Weights of a small transformer language model: rotary positions.
Each number is 128 + 32 x the weight over its row's rms, rounded and kept within 0 to 255. Layers, rows and columns count from 0. Numbers have three digits each. The size before them is the row's rms in percent of the matrix's.

# layer 5 MLP down (transposed), 1024x384, rms 0.0368, rows 303-319, columns 0-127
104:128125155143102081110178179105069134104150155151040121141137135181074137099106143142106132133078103149110078205109131156151172203091160137144163105056107146176122194135255128122100102161099112121072127153101103152162111150055137124102091148099123127148097147070111074101111090149123210131185177078109073132137116126103154084111105127152161142121124067198083132127097110125144141149156
103:129115180115126150078176116120111162153093141174096102111109160066089144109105100192129054109139123150126138089150073150158108117154117131152091154198154182061120118121125123188174144119171095181136150146151079180102088161119150113120156082065111127097138141117159146081111140178121176135172156172086138158113161104088115098155164086171093156107162115064103129118147110077150126132137
098:111160128130138152138079156130162134204163112076081106105127104105133163133099123116093140111109090151115151077095166135091095150091145130134133143137126089132121148105181183136126152146161142111155104130101104148157096105151074128085131132141088079139113088092147139121167115096164200099147139097111111135113150131157070166180076114072155056094140147112144090200095114126120182146091
091:090124097100146144142179104111112151130185118127142151131111073094186083149157114119179144168163166123102115103167139100104158120195097083109146172120198102153119097090128129106177118217149149127097196141124146118182102160034091150137109122083124119180091113105070145098134097132131162109165051137132168189084153156122149113086078130161161095119144180117101104092100107078106158086105
101:083118163107080094190147138115089068101105128206137143165145102160120148115112163139076070163077120157128097073116086153166080136102169133170111119150157143107113085186151151166174107123179172118087121115076164140119159100154129128094087144108111130122158165187137082140129136097165141111160087195049097156126179143110135096101121094113130139156146160082168106181165128112132120129099
087:095156187149125166069160095143183152136093148103140128149104181175139092127135139141068115154138097119127183144064084167128037170167208096131180128180174196150131098160134144142092148097130127112159097086153110159103121121047111077074107179157123109125132140111124117079127144127160172112084149081094124105106066145138092166130114094183086105161122123123132128111050146138160104123068
102:112128140160107149155071122122120086099102063183193128112138179184109152160132110087128099178099173074100067183167108155154111111110100127113181117108161112129120138113150078083078161126138164128090187159159157096146130109175128036133090115152159132163096153126154107107133124102162143159098095185144140110112117154136187129155143179186140104115135108156162102198128144107129170117112
102:086102114186078191127137106126119156151048107123084170118187108098116103133143146135159132151113126138088170116147185119089126130153116195109138160143130136129172150131110123095172132128147132149137075112134179101174103132197179095162105129126126111102197114085175129198101212144185133147131117143125142162121075109125148154089096153168151149192078137176116132118163145111087090157121
093:169131157138146161094085120156089129054105161151156109130163188053113135123127149044106154119119152174160150103168106073136063089129148159112117143129088149149086102135196171118118113209174069130095072109131184134150122198129083146143106187146151126126100122122136062110131159092078124144122131134110125107167127120142111102152095159161138182082087175130120124112087141155143155182160
113:108150137043129133132159050123136104097139121149155103134142128157162138076106067133095158133107110170124121117116183127104108162126113155100163157181202150123114162159125082105105061087130122133071136171070150189119139157161098102128141134156156146113193121068134137107123170108086188142059062053119131143173172162063121142100124151110062100091137089111158119146105105131113169122124
094:127161116111084088166146129096130093147099133095099117088138138119082124106111136153149109083114183122103127150097177151065083090105063183146108185158105100116133126154072077106189155113128138137168112104134146125161135120179166140138136199110094131115133128104114176152140120113079149136151056130120164169115089121120131120111136176194130204124132195136133138137143168156139109184115
096:194127137091186124101171081146085149117115099118123140127144152145063173078066165099107116148099106139127155097095181090189080138139137150090114149091160066154095095099174158119086119114104134135154102138145110174175135112030144105113168159098098138106114151177144090140143153114118079123101123123110156100141145174168181144183144154122118122151186138083125175125174140072115131105136
096:183157131103141097114122177134069110143120144197133127097149099111146121076108140104213118080130126137175131105070113132127168121161135110152105186164137169106114163085206147146118157136158101114188116150130142150161126135002178177112102136123122096112161111091147116134133190074109145128153128166123062149180080165122101152121092100188129114080158139117104120112095132110163153119155
098:123133130130112140141126130103121151145163115126091137140171138157101163174118116101072109093145111112072140109115135139133082091110112113150192112119069124113050116137130169126092184107137142144158070094087150092141141151091182177118137084068087192120123174154166101137134146147126145123136070108157092123133087088143115150150128165125078082117131091094169111142139158185170136145110
101:095135185188148110177143034117077105125156187082113158129150152140162106092170105144135082118126126108106135127123111136075086117169139150095112115157114114080136065143132166149165125113108077132074106157111108119157159160210053070130119131166162175135138128187199094132199195149163135102166119147135129087141107181126153094114124126145171104070127096124170139172142128088138150150124
099:111134102173129100183155159122083175134172118133089185097144131108095099173179097133102079081092107135121094100148069171116123142114109129114118147093068114164081174089162105092062152109040155119156158135147150112157114140173105099155165135125093079173115215160137117170158164141129144160172139097166151138153104163174152096125104140163084203112136146111171129149124119130104170089176
099:113139154105214140131133184095155160086106137093129128144135128159190105141173127120151142141132158094122158061101132128143182116169196046105132128113135194155160099123094105206142144131112092131118177119095113154121192172039131157104130150138108166147093096159087094122127059198118078105114100104117144130126158158122146178143142148117140144097125085108139165152123093056107127148131
# layer 5 MLP gate, 1024x384, rms 0.0389, rows 304-320, columns 0-127
105:124145114171157156128131121148099055102073066098095162130156104110191145138099136147126088085159106068099174175095132149170146145171159115093150144199109166182088102133127126116177130107168123122137126169129086140140079091131163154121147148177169123159151173115152124082071120072153151152128143170098128083120110179132104190179097180162172162109145096158131127156058128127143134130087
097:124131122157169166159101125117167051142113152071126107128132100111177119137209102113147133114095068167170143117120189150147134124141111092119100118076110122121173085146141152213141137132111110044127172073074130118101092070149123114086134114166128109146170170160173096062086165146176119156106073129128124167175135162066113125106093109068167158097140150146199158130120122100129165119120
095:135104129111146138137138105104139098136095088139148095165114100146117098111123068161141109204116104044174127117110144123122135139107108143105169152109060116151216158150153056123072145120110116155109140161202071118108088128151142113140071110111132202098158134173153066174150180142148100154113095139128071143142054082152095111109153128165185104128113127170138109127096114094135096077140
102:096146100118100117108199137150076153143088147108173127172174119121122111103082088135124129129121149104068133151079152105162080130108077105132136111160100143105096152135117145125150141112167146143132163179109095155112142133141157141178115103090105117117098120140141132102128103079085188125142119108069156156102114124087131162087164110141084150122113120197140151119097157156121164057138
086:091104072194130187088119073044163125092117154113126123101194112109082148145158147109078105118087132154088124090079110140156130123129151120159141151118143090155114118125147092167189129114097105131139181128130105083132185106132118176113090148154062080068164098128150101103159147119121147101143142127160152158130098170130155159112138051096143085156116145150130175131102193105140123169099
101:085105132117127112170172102102108142118162145073117153134145071081180109158103147087071126173107160181133167109122169130139159135133171171098145130153144100135133132109069126156118065146133105130111100126158145157053188123162125146101173116139122091125076093091144106144138101124118123119135130137127122136159100099186137114102109096085141174160116121082082104132087151100150091159178
101:087142097126211133174097190139158094135109114123088093166121148083089196114094135077161086111091136105168119127146132130159093107123111067175125094141145095190092134145129115133130122104132132122070110090184122117191132124176103123141106170160178137155128131180111121099091136111177118145084150172103126163157171145139097092137100155120173089062109124098083119107094077140147115147148
097:105141243081074091121102118195110089173094114158134105120139089101128178088105112122143078152129167164096090168086156162065167120151194123176058136118153126157115085159071082129109080083176145197129136163163143090112094128110148106118116121108142076140128047111096096150120136168177139186099116147061119100169128150115113075132150123075103118145128124169167132193096150176139119129091
110:128116136049168147164144101082129130171117134131127108117118061129115148166072125064116160073096129157143106102124167133108094167117140142165162171194085123161117122128116133136098136104128060157138116110168099074108122114226102088067164077128181123134188152131124112108125161109135160172092129098158160119141113198124082134124187065166146126152176133089174159078093129137117110080081
094:096056123150162117159181187134148101119086089136112129153157125110152132103109166122127074168129154090105111068126153097140102090214152168143132161136152119168153147108128161097129147143159080126138098092122060139157130112121097123107057130113195141140171167177129180162087234123092111073124125142072129111152096124123182097085131074127116155154173195110065174062094137145141126154123
097:100119149120158139173112136144099134151153107135193125223104112122106144181099152106047119138171185065185143173152099156089123152099097100144176091158127141149101154091088086138158091092117130118142119104149054045155150133146173133153135182140126082163172113140100056096124121105097131128122146088085082132081121072118145136116119188069105161133114133132160158134128194122145111160170
098:177131199136138061177136158125141046196077133104118104135082117080056134132150144109158091107135156122154138166116140120143108106127115086115165161105133090206080134119110109146137157120118131105169131097136172145152092102140097023103108085137121089125133097112149136128095120099157101096129106077143158119134097160108125110152084179129111171134140160140117059086093133122139083107149
097:084109196118090114070205133118149137090119098108110158115148130149165168128140151119101125143152182095101149149083079088116122153155126169140131134199070141085074079104118202145115151125148086150127097161148056119112119096139114067162156113158069086078105172084159070096149107144096146181149137105126141143185099185169178113173141117140089079112133167153156106148121125179141112135102
099:078143169157144118131128099165124136118127103100133114138088140154148183131141088128076084075158105095047177161098095150179068106141156109173136099080087143163109109159096228164113157106093090102114147109092127143140157120145156088140177085146120121089156091098112180099067110096134174123126141089161126113157169144117040154108159136110031115088070192169116141150100139106119147151093
099:054061157092102099103202117125070120129098134099105125135139102130141137119111151095109118146175153135107133091087132141188125145121135107165166130099119158116083168080134167147133135180100153124141168212151062052109147095129147152112120142152096117115110115106072069154085161093140120143173147046146112107118121117129142128142127110116150175148116112163102130132068184089139093114167
098:111109138108127119161130100147125138142106111070122142092141082073163122125128148124127126145135117130100102126083142124124098153093088156109131086102217091138193144094109128139085118145161114106139110104163118092125097148175132141124165114173141094128148125113149119216174115126175139126124151133146106055128095081142133119114149134178119101157145160158128125074063130089144138095174
101:160102121143094159111148076064201105109122091150071148158109074137136127135072145067184127089170114132141135117093154123146124071155120116099110178138136134225114107144114173151116108090179107139107131146122120146080152049157150126136083170106184080134191155133155127099085110116140124177087109178201111137124036165177117127128098154073129168086121135092108109098148118116079153175129
# layer 5 MLP up, 1024x384, rms 0.0379, rows 304-320, columns 0-127
104:130109117137140122146169108126096101083184095093175034181124161126069180202150110137115058126113162115180131153133128175188094114125123143166180127133119108118090173129083132109104181080162123124198105122173125153121057123092135105140172157171107128180160148129173088122114170179143144143165150136099170140068092105116129123133140159127093103101084116132134114085193137108084130124149
099:106147233137138148188110232093129135144125119176157128169085156145089152113136073139151086114174142151109072180196118106123147134173097124126102112175108131155130137084090109107129077134152092100110123105139146089132123133108177086126131086182145135098124162130131084168077079149108120105097196130120138097089136103151118135141130132107110127032136093131113131140149169088131118164122
093:122127099050118146137092152078123136105174089103126118091111158179084094094135093119103185219153072142166175109074127179140075154172115180134128133159106136139144108096148178087106133154060113167129151153108140166108153084118127176178110190094091118096138186160076120128147151061184022150151135127167064130098139060159124181133236135119132133147174138155114114190087129092110072093142
098:111104129116215074192158079126133141119108125140135121178200170168137140146147133107062118093142103126180152115132135164151108106091120133133120166136169135067154151139157109153091100100110128130069165117058097131103169134100107103109106073162184107169128113132148157096120138115084164184153173143147182172098117077088136072116155132075178133128068215115092139071165086145136185094155
085:173126084103146122163121139121129099153136133133101070129135090100109122083098164099168107148126146105144049099116117059159148134189074120071110115128083132080167181117082146151113152116104183091107198195149102136170177118106119093134107103157115153104106137161142086115113111137138128143083130204168058151136183078081144143127111128098151120154109112148111156154169176088124095133160
096:150160142115102104115118210111139179172146138192092075176110129113129109128096069132107125151101094080142178042182113106192129088084127106113149137143084140144157121102112164146142101115160061181115149108122096175108155167090124145097123158169127159100143158131116157130084115192121089143193129105092160147169090107123124126121103147075125133164132110145154128156094126104145127145076
101:200143132150126105163121132136155119101166130195131160124122128085198207144169079128133089129112100118138112140116124148108174143131143110146145122119136083102134094140143173113066131144192111147087090110128171199118113135152104142143143119127152116171117151180117144130186092138134102107085130178135065178161119132088103064160128198188100124145212161104138104106147133103190090120053
094:119154071139097195148171126125142092142101081096121112147122205104071107094157119149198077177158164132135154129153031162169170085162148102095106118137178099150118102108098127139112140088122156119120117184163083128117118107148137137127146169124147137092218133200082136124138089155191167122094119102135141082102136154172159173199138144135158113072104129156121108116116144092139076165090
116:154153079093110098156096125132162104144137163202147065210185101097168124133067058168167192155155093143109192084130094129111085123150115127098082146147194133158164146129075091124079174123197127144172113134118099081090094161145056088199134184157093102160118097091045120145209136117124159121130085160112188137151118107147104144186110165120138074115120086131102147131167112088134071121138
094:185204133136159078117138121143102127121104117131096160132107088094117168172142185117109164153111150160096069147110186122116159100111117161129108138138041157096132089162085114162076165150074173095153131138137156125145222136131139170123185122176096106085101145137132092073152114150162118157121124125104103161137111193109128126143136131107201140131072206092095159139116076071162141111161
095:167130104139114160111155148123086115152111103180151142142170149109119081130109078093099111136085180100150124116150122144119168123080113100157112140177104128134096113097073125159128134158125158180145171121157123085094104130095129190158093121133102125160187082058133074153148081039141138127129114122036136115125116123102068141180117107193117117168116113117154112119136123096103032116140
096:124111206119161122115089092135109139106119108132110139133097074127102135161129170136207105103083056097189121144120152128110163134127152095149142178065104092160125113120135128081153155151113107156157102122113209149143113124128079165153075142143111158163144131165102109061102160088101160033159121112123089108183107073154151185122080129071127162162059125146095137139157184162138084151140
097:139076144126139124092112104116150133046147123146162172138116200092192075144097058107193177136150152095127077093113124155130105137155111150097117141102131097083160151170121170076124172157186152167128055174117170086147171153124119106133140120116094113161142121161131105120179112059143130124192157122115129193107145167117160165180147179163085055103084205152163126145163124118201142102163
096:135099154113089138114161103079172092077129139058171140118130114150155126125115117134127146059059135138202083118072174076145107178148155151149199152072132100165112109160080175150136127119065176142120093158111154133140114092090167102177080122075124106160049068133155109119116149095145149141110172105159150149136096126174169169151101149119167137199106069107090147165154131172147123122145
100:074134197102105123164117100144190162189164138103150199100146103176134192122129142137161083098174141197166107181133085125139096140139088115102110109149207127137109152163104138118159162134100083073139107059149110130135087165125116127167116074184088165150104134163139162131119118186162088206133124141149128128127169159157072121144059193141134122049183086126129104159085137095150171134194
094:198110089131128183133120164084110142139125108188069105093175145127125180137131141155100137085115129116111169147125156106066122153152127101158118173047093104097191081159110127098237174091129169134074137119188132108131091164106092129139108029123100155194120048138094099132121147143160102103087104100075086115092122156119150133129110171113142097071146155159159103126134106106155074066126
101:075143151133118152124102160112080142153106072109144068077080128160107104126161136165128080140134108161085092141132114119139063127181114123055161081110143189092191119101139169150190138121082132132124157116157078087181127125143068114166090133124138096131116116056228146064120097100103107125119122113139096191141120120070136210169104109133127183204175101136154112141150150084153140152158